Weights of a small transformer language model.
Size: MLP 704 SwiGLU, 19.4M parameters.
Each number is 128 + 32 x the weight over its row's rms, rounded and kept within 0 to 255. Layers, rows and columns count from 0. Numbers have three digits each. The size before them is the row's rms in percent of the matrix's.

# layer 3 attention query, 256x256, rms 0.19, rows 0-127, columns 160-191
090:132150149091136194100147133152126135132109116157120145172113140168100139149192069091130167111093
085:127145126141083127144086065148112106180151166115088153169156153156071072144156123205127179170083
081:062156100133141105124136136118160138059143123059129120140142131185182168128122205128135078140177
081:129135149144157105197138152207130091096084103131137131183136113087150107154138145046182152101154
089:132151112161146135159159143104114120100098111141096116149135163157079081102103174091143131148096
076:069158118118089086068154138135125103105076168171131180178130126131109158098172167134155121131129
090:204123140138154195126121092062100102192098156096117064117142202161119173137123071081101179153093
096:156144198126145110197153124150107105148122182127099110119119045121138159130103097165131169144139
090:116128090147089109059125147141136169112139103124119138189183140158086138124096145075097056090187
090:109108100137162141107151127051164140098079051105120096155163112182154146145099153079158096145129
094:132122085132123173117192158095150099124106164141135109152147084177141140117124118106106158128143
106:121167094108183117063166111069159135156129062085077118160149129141128154168112134150151131130154
100:185144115177164082060082153137148133127117114083143137106121156141131199139074110110105148116135
104:109087148102118121107127094079166149205133101138114119112125114137131100144096104162103136159094
105:171016172136167144138125099081107141120127083125106076084134176143108115112119116171109143117112
104:109150140164136159133176059062161138090167085140119137158085081109107157187127153117138135192207
132:114100134150131098114129160140117087142183165137146098141118132106169136039116131102117157128120
092:137167154141124105137076111045149116115133092091182110160122153127169175086122127146102166091136
107:108162093138126041133136113164118158164226104110083049150151166141131137130064148134170114106112
116:146121180151125096152157107073112201116119144144120094148131087153133181140142171163143133150156
124:116217137193136162144162205165124205163145170107063114133115167111161106120040136117109099118097
113:130077123118118114081148100125137132158103156115103090144090073157156085126141080115118135161124
111:145104116096151102091126035095151182120100075111077147138069106157105159141136156118120113108112
116:134162162098107113113199163156103112109111166127094078116188173149140103079143092201115117153123
116:146098176132107123104163132179067099119095087128141114119102146102113105155125150116152050147147
117:109154095112169099184123152183182142092102166171170141110123129139115130117115185161102135133107
124:095175089125115183137162126130114074089131167138156098079102120119129131105134150083111088067148
111:148133159039128131101112131148092112096105142134199118133156060136076119127138098147111123125148
113:140112157069115115165122130144111112180065157138113066098210139189141082140079152122065106167133
114:091107109063119139149070130086130173159107153126136114176134122110115106119097093143082118191108
113:156138125119080156109107097136142107113221181162135157113141076166110140040132108100136193125140
113:101108083081133119103124180116132151089112109174174180140107148110088143100170175116184139143085
093:152103117165084172198125092084119108139123113096077163119163135146150139124192075132092133159109
084:180121139135128114125182099110104095097080116131193161062132122199123080138095163128082132149092
082:084140120119113096087121121158172146118135179168191137198101133127127135106095133177162070131157
089:164100120120142147129154111142135145162160100141133133113128198164114115146134068139154218132130
083:137071105096139098112139115094137114151097080125058115157149063125085140178146167166115101148128
089:168092151073102155131150070144096076171167156145102104156084066100155100126145050151085190107127
084:143128123132127075160162121111115142095073094158131169023103104142113120137098200113114119087167
093:125110109117129156130175151053162147091131057116037143139138130138127152148150175128161175111112
094:100131120130169138119088065108094087090132154161180127145103121172127080132157114083129078103140
103:127113132155111129092130119164102153170135116168143137101152136150125145136183062180128168196074
100:112105091131161136172090096081131136098096093150198137122061191098109075114157160079141086028122
102:164108121086127168150162122167126081146173085131137195122168169141135138147200104106102150190101
102:173081125144189105114071090132077094120108063141109142099157168127094125146181180138158079096125
097:156097120148178082124107158133165137069138111143176138180097173106117117102119196136113145093103
101:126095129121055109101149072081164096085128115169133135131130143147116180165104117092164145084115
103:130163095150101134177125184171135089113125159117125196094172126146154112158194120138036134148107
112:204113052151171156122136117163116150191154142159134143162127152157107090113181087115093104109142
120:180108150101139142155128075140135122169194092133126123133147119143094168143153065154126207147100
117:115094127175107130110165113190139147032091124156174082148140136148121103089106137155168119141106
105:126159115099058099190171193120137118111128110096106165078157173140109132095127123103086143111141
112:121075125138132110092094097126087153076040127102117107126139161157091105125140108107180120124142
109:144115111076155137119130109166131116125182131129164100133141156091175102121137140133145141185127
113:147169109144128102130149150097084184118129112080144145112144105185110057091089151084140148126142
112:077111132131142184155208142172159077167152074084079076151149152154195082163119142131142169106093
117:086107143115140096123192128117083133172112075152081124127152177120121068157220106143166142166091
108:131116131140143113156113144135123148121159095140138150089163174129136124178067117127135141148086
125:098133110194148127155133128138100120099076152111141090152121037153126123102145132143135105114123
123:134162123123072084167105131115092108115158117113109118058114142103085114110163134156154181166144
116:121179169141126168075160138065119114143086112134152191134133104121136099130119151177130047103137
108:116171126104140097168117130180133072145063078078127096102182146102136051116122111091139136063114
114:100152102114106128078118069106227157110120097136091145161111128080118108159114108138158088089134
113:088140156196175162117101106072141097136170084106089135167107130087137141147162138121137094140096
091:107108173117169111115146156123185161167108114084126106139139099038193132167136130088121109127172
083:147093110137105173136162096122129115096141135167105113110119169169101165105151122127103086137042
080:176133181120138112201146047129120143142165126127110090139145084148142118095183132117122129131093
075:136146121090112135151155147148115098147076128126079130124112150103104131119106085180133110105085
078:143163145194080154128170141104070153098089113117142091089110150158115128145125128091102121087104
085:096109132119151115126153182163163199100044136185133123119124111148097060076138138177106102170117
076:165120118072112163079134117141111132120100117125170041088135158131118164134143088122115150130161
085:115120197115205098154176151149157132172105082174068165135144139109198186142161127051162178126070
096:150147095096108091165086155111130194144111119098104046110098175083122090176116174112104081153163
097:155161162160113150111162119149114122191098149141105112114120172098184153090114092121165144135147
094:126150107068119143099129098124101108187114148079069137146129091150168119115123153173121139157084
093:122124155166117183072135112111117090134122151131160084156122054093138106106130142106101139105124
096:073100157099165193135132213138121156108138113113152143107138147176089110135140149187100132140093
101:110122139113165138196140138058137104126134107070110093134144115112117136148090108156125153160117
093:146127067088148123112119142079138135159064076115122134139047135145115157169111163113143122195148
093:121133113157192087138078128121112100191124189117150151090170104112116114095111147135156146094142
096:088110094086090095114130091098141159066147134131145123089116143072145196125139097099118089082168
085:088102144110157106098091065132158142118127130115137067134124135091113121154104105144128143124185
096:104135160075094156196141130134128091156141189140140123133169152141130137116099122134161100130104
097:134134120155078176099184082106127114065125124163115126135107147156153114146196109195101126115128
100:151167123121137121163141138114099130074154104112096145189177147139107086146129055166168130183133
098:053102106167183176080130165165134143112098136119135139147104143110138129107160124151137126136131
101:168118147142151092150121096137082087099132188144072111092106133101125174126055121169119206133179
101:154105130144152141125130133088112128136090074097107115086131126111182141097149098073127105095096
101:161097073184071120128126105057108113125171074106140102168159121167174108144117139101166109100123
098:110141136147042121106062141179118157088106140127171121133142123065184067100098083111131133121152
094:124083146126151073168161166153158130138134115107097125102127154121116129152127155042115201106156
101:158110141106213168115098139162119108081131152065112113126139081126187152143140149128106157103153
101:110071160085085119145182142128125151131121102105141133153175155156088124127105144161137142145179
102:148080112153063142076125103148094086148196110110111082116137122127119120139135136145134201127177
100:132161155147035092150219147165106106113155127115151124136123134143106110131154172154111106103119
106:103140140108097121082125109138098121127107084087167129089161083107100129144143162119175151056135
076:101162125123110163146123097111121148140174159127122056105104124149110116161140131154171134117144
074:130101117097171101100162138181159128172109069105138113119156107138159111133137123151074081128102
082:114108137115105108142121183148156130124128082106083103060138101076116095165163122165122092123163
071:068116123137150138110136181123143247124153069124126129127176099152111082133102108107077085130162
079:141085131124127126164164081139087146141138091131097149092160126178094067119169120161120092117119
085:067116114123166105112076154112127098090107088105122063114150165144134156142085163096128152122115
090:132137092134163141078223147129154146086157047097162188104123107090166101094145134083139117107104
086:145111129127196108117110146071136140171095091107091154146164121111116166142107107157171114153202
104:123135208162092151076126163144109181095122115089127115097168142128147144150104177078095153131087
094:132136148088149141128132124045108152128126117127122139179187106097098120161159175104139138137157
097:133130164124135112161051120135105161131089125136102111173204154108105064173182168138077110096106
083:140136158161171116087110162205144147169081163121107079068166109164152086084069074120120121125133
093:103084142122163106149164100146085083091131091175081153181173087137177073143122146150102102130143
093:158124108137083123143163123147118134132104065079109111097128070199092106146147120114113131123118
091:110155144167126119144150110177146039106133170147109118083126107099138137104098051146089133108145
095:188118115113093139177147125059147154137158113073143104104143113100163123098173177194153137149105
098:154126038127145100128120134135095195117141152122218076138167103156098150156122124158110043139187
086:069058128142097120125069087176088072121107119129151116088080156101136118148134157200133150104149
105:082078103122099121066121124131092082101129054074078106111078071076100085159149149129111146124159
099:088155107145145113137133120088125192123108113101130155142156109101146099140100111097146124115179
096:124114175169091128100138120105148133086131139116115127113184119143165125146096130149114046134098
094:158134129132127129153129078095103131096152134120107183108156117093154127060207181145124108142142
096:088152179125101143115129074102126094108154125110161150163109055142075143092143169058140138125090
102:159130124111108110083144124127097137121126136150152161100102088181139100129118117060161117134168
102:070148122189138138137137144158128116151182117165150095101132160081072099103147141091155220110114
095:164110076131110103123134146117139053162130222137093126082126067119115183126171091125164132111153
097:102136159146171162177124109097123124117109114077206150130099085121079150191132073117123113131099
102:158113160088129132087161142165161120198134098136160111167119073109105117104082101109156188105115
104:118225124118123133131141116129123076169120147108117214123153155096132112099111144140084124196118
098:126103161132110065168110112126152097131174087070182083124130108199140075174108143080155076139098
097:124135115115149121098184136158149191131102108115148097141124155100120083087182153118165103157157
105:112161100064079109160071128130168148093117103139097161080115127170184125130076136143090112158113
# layer 3 attention key, 256x256, rms 0.196, rows 0-127, columns 160-191
074:109131111077147106189076128130160135097131133138153126159126126144128138173113210156126135132129
086:174167176057100094119110145122141136099165097095163050057138121140144121081122140109126115106120
070:105092081078103130091131128124118130136104102152100115174150097087152088143051061091105097144138
085:147169134099140167100115169133159131131089125130141175169115114115079119112141120133152105147152
085:156123143088136126122089145143146194070153068130085153071115076113176134127194093079153125137150
085:225126115175192115108066127181136109143146145138141098095120159144155042136155121095151053122141
083:107122122209128141120117114181062142134137135116110084157063077140124148167123117166127119129163
081:150080120130170103135180138144183078173191118105133123113129135115112119106092092152140153144144
092:110138087042107123112130109171147117119122119138108179086059127079131113101098145177161172170099
075:084149122116239162206102135186125142148106159126162090158122088122160106144130089145103121086145
094:089111150185120118137188158152118184166137137124174155136182142108129158194149172119166111123107
097:085161141140140101101122121128118149108079131079083103138140134143139186150130075131135106118141
092:110170137109116095095119181072169133078204086085120153071144122138155089128135153115189152157115
095:197154143103103112075127141141176082142155102139119093149079124122134137135188158167128080128084
100:109125139138133130122133069175076107131124142190169149075138140114140165020112126113055147172115
106:165097170196170132172137111139159096121105116113204122117155194107128106114181117095099099139099
108:137098116143157105058152147162136105120096159117141124146102170110150122105113152115157083086179
125:184086092119120125146093154110096111164137135146184097069102167136140152132185086164097186160099
108:128163080130119175144160106125102105094135132103092105098080065097091139126092151171144083108107
110:106109115144103120158192098112138168127107177148115118082142122108185174146174178201132127185121
108:094245139166154110093077108131147151115117145105164120132090134147096136092154084154109125105144
105:088115152166129134213117125100121120194096166164118108157105097163107118138161110157068106086081
109:141097162176143129085104149059124076160109129052184083109090097209077204119130126127176151139135
114:094144184110098093164153128186121213111080157115111142160147139113160140072090137109101117150096
106:143135145115139105125108146172088103119090083129147103100112194103133123153077167130198159126070
106:143138139142101111165119188146077120110122175144103079085189112160181168100154122189104185094096
115:152087149135160139101163146154110146159112145093124117087109022129144144151143121151088143134173
101:145120149105144191174117098134073150070066162110136182157120147189107130098137098098094090106140
106:111153121104163080152126145212113103135075154145070086085132113176087141139094117166062111175095
104:143135142173114130173134189105131126152049135120140113110158076111173111098122143162128098155162
102:142165101100184155158104115140138060110090129132148136131148144106125070111130089134112146093105
111:119131093179134189167117107121152119099115158111128103099119124093132153135098105087144115152097
069:146169165182160136134155108133120084127099145154117038101085110156134075168105102066167099063108
080:128158123130087142213125043110121097184172123140100127123127107136113151112193041145112137103098
081:134180084104171101124139121127108132099152142141139126113192128104156066160153093119133181173153
084:149119174021103057176116103151096127188084108150078089121156080151067133156181148130143153133144
086:084135138123078131164131119152099108146178125134089168119098153138124096103101144093151102113114
087:173121148123151107149129112133174072197155111080105094082120159135092117119156167124116112143042
094:107141129143114168088108166205179105110054154172110149170135112050125155090145160097162145142092
087:087106178083116087184174152180117117119157116108066162168143123115191118151110122154105096184125
092:145158141135101079125084087140119097152091075148096108111164085170216070102189144131160147150152
104:173105131105125094158130136151067132171107141187154097155116130169082133132130124111130117148098
098:137145143124055188128175118129130153143149097168061155094127114092093110109176130151108099183124
104:213125127140182083195196113112122203136172112115130054172097170171099125172141080134081099171094
096:147158175138190107114076092180097114155118187128148133110149131163148127052111137155117203186099
098:112138131137114085135144174140171208106095117138124185143142122070141182110102145118190099129115
102:179082133130146102131096157151182124132141113119139155160108177124171133107113104090092090158110
098:122216188116193155173105100106096074129129109142121101191100065136126169140155137133109117125148
114:102154099124114145178220124143113163131126111170178160167091120124105086112139094128126166118098
105:103124120069047086070153151126147197056126086121121190139136136147121038126140130124138145087131
099:172118071097164135175103099144110143135132092104170045184124108144164123096118173122146125127115
106:118118139114114133114202159116105080132094066117143133197095122112159120135046131182116131147123
111:104093108161165090146120189119183148078092145119135093148226127118150136096148090146156130083181
102:148117125147124168098097112126090151101129112125163160121135189117125134150146171129144122102102
109:119133087121183128121137122142134068159128123145165081150103133121124079075107171093082212163074
100:134089124150177059023083078134167143148060148147111089194135100110128121149168176141111090101158
121:042129155165162062143107134104135087143127159058129165127205086120139110160132109192148115116121
102:092107186112140163167173156114142111160136144193125161130126121123181139122142165176129096139085
108:074119168116133135127098095145107108149149109097141145104195133105118136149199183136121144132126
105:126201099142165109112115083113053152134168115112059202118178144125120115148175106175100148158155
106:178095160170120094129100187100088152183098089177127155157110059132076126131159132173119119153200
104:107105130090150097116123116086110126122059060102146101144106141120114086153146133156133149141114
108:106019102149120182133155190115109140079140099078054197090144120194127090142184113100130144093095
103:113128107134126135148114116105127135102126154131110156145114102109140154085167119121092176146122
078:106133134125157110078130172191138144172150149143087150179144216097108154121123105035156223156126
083:139137160084081063182084057083090138123121107149160133127142158165169127100134142112088138147092
082:164118133127152139114098142162114092106084159159177057192073113177122124078070125144115124100144
075:138165132127098106208088083068079132140101118075140108121045158203124136113112159170065104125071
081:167087103138149154181090140125131175086097133113099124130124123119125147162133125075108085142169
082:201135117091147105135159126108138144132114168155122193146125092153097145100149086130108131179156
082:142156108095147090097046109114157075147130097082124085173098131106122182129096115129123098144109
088:111152098079124155161136144156140123111138112097097150151111123114194091199192120082169062080130
087:137100096128145124183101130140155118103091142123198125047108138159110186085137106198140168128150
083:144109087083119112085131142101201087136149099085156087135116127129171219133107151154170093075160
094:158114108129114152161128096126110083147201119052160123107135085157145114123181117132137105138120
096:136131068110077117110136169140159124122141106062141183162151069082126160133122133152127142130152
085:132099107123170117115118066092146150059137137121158140063130099136160181116129109149178122122136
095:203175123093189103162147123102112119145217130158120135091104164135088125192075103134101111207111
095:166144104167120149160187166120084176116103130133090137077135117168079125124196128139110099132113
091:148131108158133132156127156123160082093135092131144192133144114186172156162128142117157118123132
097:164160072127153113167156121116115063138122120077126089154086149134137084115163169161141111065117
097:109141186095112130096081101073110186100110123169111131132131180144109149159115120116091141177077
090:100143135100167138141132138135132104164173112087138152148154161139149134150134143149107115137105
094:079094139191179099187130146116136099146102091059090115093131165137156161143109157152085167144142
094:115195111072134103188197126139121178158102136151132139089181086154077138137139117086117171147130
099:168132116161153119159081164073123102174114152160134120110175127130080209119097129147082111124130
091:097181177084117093166141118119089075120156149191146104158094106141051142070084136153168217136155
094:108187118143183081156138119098126150126095069156120104121118129125141191153133152169177118167142
099:173090086093086116060064129113058118146128162071153163090061134141134153119112154156137174073145
094:110121154146146077114112083164130160116167151129200113147152077156178175057100125131127147128135
089:106091112148128080057098128165040112178135160195077151128093141138140123069081080123103129163089
096:167118177157145155192150124095134158154117097119117152195099110081135151206197143104177124095137
091:121151138122138075096072120186144174097153091150147097102168160157159116081208164156118102146132
094:087131100144115161130068050170144120140074066140100081069104106164115113128157109157122088131144
095:148171137137129121125135123169177202070100161121086054140130162155132015187122147116138101098169
093:133091142137125140167093138092156135091125139128146096142185109081101085173104136107121162109154
078:128093153087103130139145161106161150111080107132166139177120158110125122137081123102117122163185
074:142080112094104197150171082126068112106159159180106157112118183137136175136154122108116124161069
077:132136135137104109155087092115111161151191139126152162140141098092150147132124129145146127154075
074:119156088078122140130108138099112092096141106166099127168041123117183127134050130145193134111084
081:155112163201097075049157162145142108158123129077154126149112132120159209137126143129094148065142
082:101152086159110108105119157165143187080064136180154135093155131083114094171141156130110069195137
089:112128154102125093126124191126156056137090107098125122120175124123099149109111136122156207161191
088:107130160109183090157076180177147123077118145126102187142187114110160180099146128042142129143087
088:186115090149110130085064179119146136129120118149176119111143096115092151111050075152115120141174
091:063180173129134144170145155111147121156067084126141087148127117062199189178158144135174141090170
091:117121116111135123076064107099127135167191145147073140172103095098150108159140132105118164197131
094:122121096133199174143152112098125151087088114081124067058151101137061075142133089115146122181205
094:143103126108229109212163181168067136109157097142090120144124092154130106142141178133129074065143
091:158152113106132096152109120153114078112085157158121082120141104140118154151089113167092149146174
092:130125051187112102115124194117123071169169193133115127108172138131136145096155127098122116160138
085:101208103085162158171103115159112110126122151073186132135147133157140149130099084146132073148114
095:133171092158123098144088126093141152150106119106128137122090079129077109145171157179099093138109
100:092101136111139132132141158113133102135118068060110129131189155069115151173133146115158124137208
091:151124100109085132090129095146101123063144130076099144121120105177111138161099156146076050176097
092:117140121107139172140166120177122161199089064120139062127086114102082182194114094142115141140156
091:078074172139137136156085147213159118097119148171119165120177121089134186144147134137164112074134
089:116203117146134118161142157119076130165145117126133099132161204118094176149149168123071099137141
091:150066089128092147132114099154085129176132086199133160117148099099070136141078127155179127083164
095:151122088088061122148129104138118168085059120136143191073131109139141170125063126116106085236146
093:057131123062117130111172112121135203117107128180161082088157106142110068107194102148167193127175
086:106076069107152135184092141158136091097119095120123127152122115109132074131150084091113151134154
090:073165161171111166154138129165125154205144129132154121190163119106035170178071117152127145129131
096:090173153136141135089108104172160120169130185095156138113179135165160149137182110148107156176111
098:089163116105128136152128116130101064134171139094065148168180132113119097157149119060194173151123
086:137111193107118111132110113175105123133116111016164118140159081092059133091138157169158008082149
090:156158149059246110153116087192173085072141078157155109176108137098121134086102135115180163150157
091:088134110129081093125140157151128112170057133153132140108116113176174117163071144190100062047130
# layer 3 attention value, 256x256, rms 0.185, rows 0-77, columns 160-191
110:167113077131140080219166130097089112121206135150088192107117060147166106137160135115130114091137
113:124103112147112086106103124145098134142137134157147163106202128071147100115145139123133163124086
104:110177092180088130146176121092141104207104108109093159127180155110103109113110108209114164096138
109:138105170156137127130126153108091089177132172139094158188130042140146128111134137148095123121097
101:129150138110127153126130086111145061128135173187135146139167157196140193181135139175167105144131
108:110137107139129154081149188167158195058126159079137120112149094096164119118111170089107156149165
106:157138150050121119157172138121156130051079113103149179092158167162179126112099091148115135094124
106:159136124143051098197125122151109126169120159087148116082174190145150175144104103173134111186133
104:143221118116174115121081160140107131118193127160114108148107099070129164071109106107131155170106
103:150113129156141132098146152108133067129091088154141097114081103103115120131133171129130151129127
108:134089134146125162081134114150072115124192189105183133183179123136151155112094144132214128099128
104:117095070139111142127108103112143182178141130129172153161151183083150097143146119195175154115104
114:064110138115149136050093118116132085121177121085113113118139134165070156089193076108092151180160
111:133076108077085112127096065101151152134194084101130050136107094095143075143107129144165116117109
099:173165103132150100100169167079095186131224085171129093108130140119183153142123095130116119178166
099:119147116102135123127130086159129181126166152131123051144162133108145102208088143171096145131097
110:144115117113165134081071152129123120090171084084122176171112101128104076125158139174094100135153
112:171127095108183096102134144107154126149141185084129155095130080135162134055097137123127143114131
107:136116132088160077133098068139084142231086155176130137126115138094099084102071117165076114117131
104:172138202132172074100127075097112106096089102129131076109141209162119109087138189141133125187099
103:121118130178155134136108067080132135084110139082163161081111125133074078100114115189151128135181
103:174124110071078121103123156157173137080129158118133120120080113121099168169052113172166155149087
107:067112125068144126080149116080128141133152121137143066112124177149152108106113090242151109116097
099:125080109119141133126136098096149068114089063097142101153136141158111148127130104154168103069193
106:140102137190112096163051167111138126113172094119136171079102119095103117134080119127211133128145
104:137128153071124141084113087099080073122090119137171074138092172109096133158189058122167126119107
111:123131134169178126107109070061132165085155127129192129104119140132120104084165107124118217094115
107:175171135143151127120092165161118109114125125109117096129179151169113135102130132128160123136141
106:100080078127093097156150131155111127141150137130106136134099117162163130100151115122125079161166
105:093176130102076094120186178093132125147220121134082160075140108129131120140161164128113136150085
105:124143169119157155062189167121160115116127148126181142128120131156143103142137129156091135188143
110:126095174086158099091072142187111133122123077100140140162125150099175147125109137091126174094149
109:131165123098157145185090191141108121101199053108131116169091158112138096080167100083100102101129
104:122112115159152115027149108112148130134118094122096184142145118093153064108147150194179160108148
104:076053025094171161113181092165173125089147124103123129101123138078169135134157129128109137094108
108:138131115171113105090077098111133164051111179174084133181132052083130159163166121118156144165182
101:129088101142072126136146074142186131215120115183162086114106170098149084154179143129106121162157
110:125115127140178102101104160108134151109152146176148121123083124095131069148110097109135090096065
105:118153093148149117135120165071176110090089104118173102087169173124159107158152174124125171181075
101:066158150097113141141102127179151107108121080114112210083110152101083120132092113093125132136118
111:091113148100137143079099091132054148085154138122167123097105158192082173121155116194142106159112
100:099124097112103037180118100144175091166126129177115144076130136089159093081144121171122121165130
105:167176134178094107160083175156086126141154144060054175135104133122094125116073108155147147091080
107:125024080121102109131183136067092151161086139107131140100130153105159083139115059147115163172127
101:122137121126120174156123101085165123127107126061118157070109071112062098123125117161150120154154
103:111103163192087104098123100119141125141162111136074196168104077108135105127122074133088091169120
109:135128141123134076154068088133121136112172151137138059098130113131157140111144198151119131085169
107:139068100161109102093107113109124103139145158116160098147103128159194153172149191187177136133102
117:166135118093099148140162190154127110115082140156131147143161104166134139163096117190118061072087
108:116139139119106113075129120102077165091176178109126072080148131153162077144144113180097151113116
103:094106071154134151134191068133096129122123131139125114164088105166128181135150201163115094180169
107:119157111105144097110122121119094123089131112168116076108160082136120181180179109105117166145127
106:144111136064135141107178159175075060132087149171102195210102129096120102114198155123102160104185
108:140124078152119172095123119133161137102155117123134129096102161150119124109096094126121167110155
101:134122099165084133167113110132148067028152169164114089089173143096104101130156136106144126077174
105:159109162117096174120073174125166159128143116090136110138049102122131151126160109135155179072138
106:166119163175131081124076120137136156081090129125129128093120161150111184099190055105141121119156
108:122191120122082164140097090099189151171153101087097150173136106108114116124128111075141143142154
105:149062120044154126114133079144108166105105136143109114133149157099203142096149132133107126093101
100:160161142124110128152063195148115126179078105122110123122186149100155095062186117164144157176160
104:089118129116124173092174168118151110083117108126155045037141138079158087080134162106151104136092
110:168114121103135155194113095101172117136155131127122101078129142120155112184152141125095118045165
109:087184124069132147143125144088148154161133133143151082161095149111153154102098113166090111087188
101:141124035089143169058110088134127141084142089140085109152095162100134141101160068114106104099139
106:149128129164103106170194103065177111136129097157140168078118084177100098157113127120135041140190
105:136153089138122128129101083119124149061112198091117128050118135178141149134186140097168156126117
107:089126155105133108133131191203158081179149097202141085130102097142142081133106105109123140091113
104:108128123103142098111081136126199080154157126123124125135107072156086102118126118147131219112106
102:138096157122106084108164076193117185106194096149135124150109124121133162131198166134114079113132
103:139104113149197123146137121101152157112071097121080159175073096158188108111157150186146154146139
107:135094128091151127109081117102105082156143113119154083115168132163132149076091210111176155132140
104:114179159124172101076138079089143176123097185151100158108134145143157114132186056169116137055148
102:151091115109103081129116155059136145144086157088105173170128155143141093097121118059109133170101
105:144110091127132097096156141129168121151104158105094148114096127116099134090125183130092162120125
101:117121095102170127146076078133149087111143185103104144135182145078167131076116156177102185061150
104:118136109147138130149123143126141032127060160196093169100119180138140131130096110145139150176086
105:109081154093097150152096149119150114148151100093131110114208093101146139091119188101125160131065
112:117112150096125091168089117170157143125114042113065135077131130139157125131093104041123195099151
# layer 3 attention output (transposed), 256x256, rms 0.2, rows 0-76, columns 160-191
106:147120077056130120193124145089112131130224104135106165109100090150139050147113141119145196072139
111:139063154116143083117112113120066157143123104140095208069154149097149084138165184153127103133105
102:143168108139103106162165089078122179195104125163025139099115110140125060083188118149129142168094
108:156086139120100135101136120127126157172102130123105168119125099119123110133108172161089119083135
103:137199149112180107114128110142085113189089147164100144145081109141101212110111114177196070165126
107:158129186143134185116141143182119151146146140101127127114133162158126127133129114123125192125129
103:163134136099160079099122144114119155110111119080124154146154114128171161110119129162121123147118
102:173215045122073072122108097123130088129117131130121110103089138161163129108136099133162122184146
107:094177068155178168172122126107087144088151131198085130171132096073155135108096131139095074187130
101:171066098100084083120153148109135173131107104135163131158098124090108141119183112119133165146103
101:167080102118118162082120109142104152096176151148170133105113128094144130139133158152204172086117
101:102091130151099141155176139121154098180164125120104137116135144130120147133139158145181114153091
106:136120157154165113095150128146130119102119140113118123139143146149118171129166147146119115215099
109:082100148099077113117103075124121082137134102099117098101113136155079112144082159151129102127112
099:225136120129126136145159174059056109049180096147066097114097159160146152174105111093146100141182
099:084178141120194151114146035109147155153140104165096064090175112124162196167043110136090165118111
104:128133062117145077114150120098128210096090119125151102165141130183138096160162113148129101109154
107:109169130139159066108130112085126149114077191102128121087074065125086163148084086176136106123124
106:098164167124145064093130090102109097187091126097190124122134099182132117085138153125087121116121
106:109156174165155100061098169091120096067088115131145167091150157116136143111089179155156124182104
101:087189153155124157136145099118083181118157142130153141146150119176112095126107160153139142130179
105:116165092084102095137105107091095186082121117086103173121140071106103083125080157139112122081077
102:102052124135181164098116049145163026099121104096178109127109159153138134110120096152117099131099
097:127109152131105119115105186097147130143101123102117060188133194126128117094128087135179156124156
103:106093156175105053149102200115118106064163137109105155069063167094063095107121121138121102131130
104:163095136063189107103133137093069138102099131120141116095084196095137165146167117120176121128111
104:120123116171110174120148117120094172113165087090192145098192123130097107080121156162110157110093
108:144126126153114118114134163129153167078090111123071098210163107158099143111072069123176112096145
103:107099092135142090182170138153126127123140117132115156131129142187170148178123129070088113149182
103:127157174083114110160160134084172146152218067152104138125083112185121152101168111119100154179063
104:170166182133195116083138145160100098167135143113211141097151098112130041138169105155130150152094
102:129149164134133097094091181128128157100098088090136169141139176148116141108131089089092166055113
109:124152155110113186177085193150113106111163112109102112109143126081121165104165078102175179133114
103:189095116173128098081105135138193141129114098055133143130149162111145087103134166117168107143169
105:107096123072199190138184115104163191105206110118102060128167111153224141115181113131155140126150
101:157100136134086154049134086080140112113134155156146119152133110154140142138128119117189166213125
104:145103113105101116133106078091133145185095119171151136153129133099125090147173083141082119092146
109:097106125136111144128109109092152136084092134131090116179098113145112061156110088160097096128077
103:114170100152155102131130122070156123162075099089126073095155218100176102116124137127170190130087
101:099150192113138086144098166077167151130127098067137141136143069107121114169179123182154128143158
102:108121113108194142035142132129093123095148154141116173120101147199095164154151083140149161177155
098:125138139149113076171107125096108138125145136152176114111142126157196102094106130178147118154161
109:135155201117195086115157182094088070109130143145123128131097097114085131130096140138100099147124
102:127079101102152105096169079099152136157114147047118101096075081115124090138143092123135114083147
102:126124116158153187079189143098093133087081190106132215149085129128107125071073167120168142136076
106:104144131200146086117116130153160157128147082160107187177083048174144127096113120094112108050141
104:138137150125165164163104125073085105119117119178135100154195161152161141138141141098117098128204
106:133101109165128102050110132158092119153200148167120117118083112096177193224108138157148149154102
111:123151133087144115112124182153164143133107163183087116143201156161104160119127108167110128036097
106:113132081131115171083136113106047124090165184155106054128095160124116087131141155184071124069115
104:108103097086101125095142123169166172146142121148173099134150074176164138084126180174114150152118
106:183112102110134125138084106121129116109118105099125109075119095163125116173145136116122105169131
101:155152124154184125119164130175092107166118075164087122176094113083161140163154169150102124022149
105:158091046104156071114096128176134153135121117095154017113156115150130111152102141102124155124160
106:216140140101110186147140135086140112094109131127087147096073082151139119096127149097104125078155
102:135123147096076163111126168106156111141191154132110106149126097140119190157148122129136159077103
105:150084081111123119131097160124062117102087090126155126105152176141093172105130099098097160143099
107:109143142128110177117125173106133136136186105094127192184151122062044127165183132127084153169140
103:129125125092099147102112126123111130134074079152140137127171111151139154060123101077102104093107
097:121148081076132150161113172129074103191145146191149119153155154062137111133119119167165130182128
102:152088130130079201098168217163158064084096104145143036079199073075135149094160137118120143117058
107:164145157141114163137170114152171116122148139154086108095147103119149121117127157088103105083155
108:143131132174112177091166151141107079143141048124101074141127146152158209142131123143078188163143
097:122172108085135135098094112121118139132100086134132110147077145118151115084136091149145090052102
102:072114111088123152127107128137129137119169201117078131174170152108152186150107107143135192072091
099:155153181110100145133124127137159079156145082145169156163144032139126055100104087107091138098099
112:167174140130097125106119153089067246107150114091116086131129169148160141137166122112111050123210
112:165151148159144238129130115154126103167139099154169118079114228127147159141120168136107141149169
100:159183070149163157171106165058078144166079121135153164151132082125136105181108085170171147147056
099:119141118126053151126128132165103137094147128114175147119126140102092171194108109191119125127111
101:107176124161119110139081126101184178082086089177088164115092114088113128139141036122096157139096
101:081133092124085166164075152165153039130169123128113119128130119104109134134115158105144086087141
100:056132128099167135172175130140135166095149111148141113151161127140096103178153112170081104118138
101:076128141148094075127128120136088128160136147139144119129118161126200138186166103139129111043158
097:115135118080138167122167165121129156151093068093136085131108148163145138145096116133120149072126
097:098102136076075150131069177127118132132158080074151183103153101100114123103143116144133170167146
104:178143102126167135115198094091100122127075164130148124131105148119094124131127065147169127158204